From a checkpoint of a small transformer trained on Wikipedia.
Size: width 128, MLP 256 SwiGLU, vocabulary 2469.
Architecture: RMSNorm before each block, rotary positions, biases on query, key and value, attention and MLP in parallel.
Each number is 500 + 25 x the weight over its row's rms, rounded and kept within 0 to 999. Layers, rows and columns count from 0. Numbers have three digits each. The size before them is the row's rms in percent of the matrix's.

# layer 3 MLP down (transposed), 256x128, rms 0.0711, rows 54-61, columns 0-127
109:533498546522468518466493530524498532514505496460471522468511470488532550507472527514509482511506481479493513507508499499520459487500501509497509483500489482490498443498507506503459514547527446491494549480519491505499487498546501535527483524446500489548485453505448566503486462528499504526517498503560492476482485492523462506529513540488491527491508486526506508494560465498492479511525
102:457509501461512528513507511458495498492479450548505507522457491493483528500507515485497537487471439500526513517504476469510472479511474501499465536509484496491473516481520497503453514462540552482496507515489525496450504464475507516511526491488515527494451502535497472499467464523537505504485501497529500530511471501490503480547464525465436516473503509475456506485474512546510539482459
118:495509516480578473478515527539502522519458515505479477486480464471536475511536473516504498459506487493470466528514488498515514482493447501472485502503508520529498443519492499502521544465483473512494512503484470522511523507429508475488494483490485471505511500534502483479569475504518488521524523481553518466510510507466506505532531506489533488555508513543532495487525508499506536508542
102:527505489528488479532485486521511502513480458464506487500517477551564533515505483531542467520518499500495513499527552530536498490530516479454479497455497510466506538489514517522509507473474509512475521487538500522520469485499506499493518523541569549512478485474519439516577516514481481492486455482495521528511515514538481505503501501505535498497495499483483502500539513499479523505549
105:496467510533529504508520554530488513501474482498511543507464519497499504534495487477526510514529486479490544517510498500458481474511517503479499518471534519494484507544500504479520506519476486548520471532502501463515542520498469470482507467508494534471466498560496560509503475540505531457544502504520495463489542506525519528443546556505499506533502536477500493527499526488493482534471
108:511525473472485554512517520501493499471514540492505488487540484507507457497500534526490498488513454492533505498514500522492510540496512467454513469499485508484497511435501476557529451476482495548507470499526521478519502514504483484478501455498523501512530517502515557471529463491474469522486468501494523487487480482526476492501452506444467495478515541513471498540520511496548542520462
118:541499520520492507509496499505520483540524491466523535503571480490460506469503476474536485473501492498482551482459480476518503492467516484512481502471537491478516483494496545518496476521494495483532548479486471492488475462514502539498496499529462493476541532509513485500427479482506518509504557468496505521493473491499526452514514523455487473534498466502498450473515536448491507488513
098:538480467493526475536496517500450476500468521488500488483507518504502488504459500518504501571468470536502496513512537491514494521469518488491484482543528501554500513502505489508526473527499507515521497518473458458506512541491474463477516498494435515489536495515525554504484475534484501508507488536424485520493530493489514548481540494500475485529526490498477496482478490485574486496513
# layer 3 MLP gate, 256x128, rms 0.114, rows 55-61, columns 0-127
105:499493515445487516491529515500504541556501484462514524488493509513550490538526517471511506485483517488483450502495498497489462510456459472477481505502531501529490482505481506520511489481484528496484494518480518478514512506527509471485502489524456497487532430496528528516507515485508457483455504479524496525514454519539521503452487541475539458433504459480492507466505456492536508480517
108:457478528494565510465523490516527496510485485530510494504463509553503458505521519465535503478534547518490479496497501499491489488506534525507497454479471499522506500551485538513487540476535480481532494517519495578516461511484442476500505519471457475537494493516487471517496514496497513514497482521471489499508498517513471508475539491497478479549543482518498521505521479503506522496569
112:522453525544454512501496490546479525500507505505452534491519511507528495472501513495529488501510548447509524502494502503488479478518479479526480484470498500481500472539493487472469523482479494499511502477503513473487516475469506469494514467481419510501498473513488498470521508533575491462501545466512485547460501496531525506517508515470492484486521460490558481447498476511508458501496
108:476474468469494491497540513502521484580464527471529515497507505544509509491494504528490460478478484500468487523542491535507525473452502500519518518511535472516544519526501467472468481497530475526521473490515546497544484498528510520485473466510514512518541513560492476471493512518538551463496505508515538530471483469490481517467513506486471488485526467534510524503498519490492490457514
105:523479468522462503499502530540489464527496491533524520451475471499483485474517543512521508503561517499528502468498516478471507484512473529480460498488510464480517473478528460530474507535481487477527475522494524477496509502524465503493509463482462499526480533479493522492491538529521528495519502508513503486503468466510456493472509516536577519561498483470484483542489484507482448471500
121:511499466526489485547514526536517489500467497469535470439529518499521478488506547509514520469522544476462485492528510472480474476530540501489449468475550508520502529510506481481477528484497523548505520514506512512474448526509525521509479524486503497510487496536499451512509493522524479486488519538513526509487447536477476487505508510452476473542524503493519469495488505512490508505570
108:500516514525465498492526544503507497508483440488465491480526454518488488533483504491467485476496477474497493516523459510459542484507511494506502509502533502508481491501500493449525475522496468521493497423494479483491487518522480483531534524473501509530489518514493472520506510517505500487486551508543467564531490447499522475482508515517548498474477469560544498473494545499480518473542
# layer 3 MLP up, 256x128, rms 0.104, rows 55-61, columns 0-127
105:505532489452514526532497456496501521530543520485520530461504527488562499534525534498498505516454551508492499505435519500488503545510492476535506538518509459473486508537476542497477517457506501510493562501503508548482488487510493508455488507481461543505493478501477456501506517484512514522495524507473507514497462525510508503457534501499495527524501524484480531486509490559531504481498
111:468489483504576462499516552476475462463479485483490479482504483499505474533521487555491492488501542508492498467455464475508512514473475524525490452481480493505519531496494543495503528474473530483487491497503475518512491549477523523517506446498474462495514555431488487476507464477522497481481511503545490513487533498496499481472511481492524490522533475512482443514516494475480491509503
102:471469467495528496513466518551527456529522514510560514517477524530464463543496534518475508481551504530528473508496469477524479541527497485501523509514518498491493531524517495503494509457494495469504514507543483524459463491488461517475499534500463479512471463489542497510526501498491504506441500537473482490506476540541478505523505487517493463497515539532496531536534483485503536474508
106:469536517517488488485464516519473525530510466500536503501512499462453513494499522501523526464484544504507492499519509482495459512512503487422467461532475520468501460513493498523497482458477482509508470533547477494490495480501526444525479505502489493488513431520539527509515504468494531523527529459496498487522494494514551521546532477490538500449510485472505502508523454486499492517505
104:548480518541519494515509521493505508505512503473458496504531495515481513477467498476474446498502462498502528525518481471539514473489469496538479489490490514560490487465489494490504509510449545517516471555502490510490504463492450486450463506539515514456532508500503477482493457481510511427501485520496483512539538535495529480459517493516521492540521480458519501483520467504506532488514
110:487518480484454486504456494526492502500530479534529470505473470475527513471547503478481530522477476493508557495493497482504530502487545504486500505463528546466478482504524511490484452517487470512521480522512541510456483475506486509502483491469484449527494531506508452513536520515493452483463544481483513466539518512485484512486484505534532479535492491538465488497473518507492567462512
103:499475534533487505496555510501461498492476474494470545492486455499464482546508526500454499465511493513486491466450504509513442501474449513495457486476494527492502532485471511476531491500468467512532509444484495518475512517468507499535512486489533519523521526514502515530562497486498473505486501526522479538545529479493510470477488495518532541457493494522468503508534539523489480496523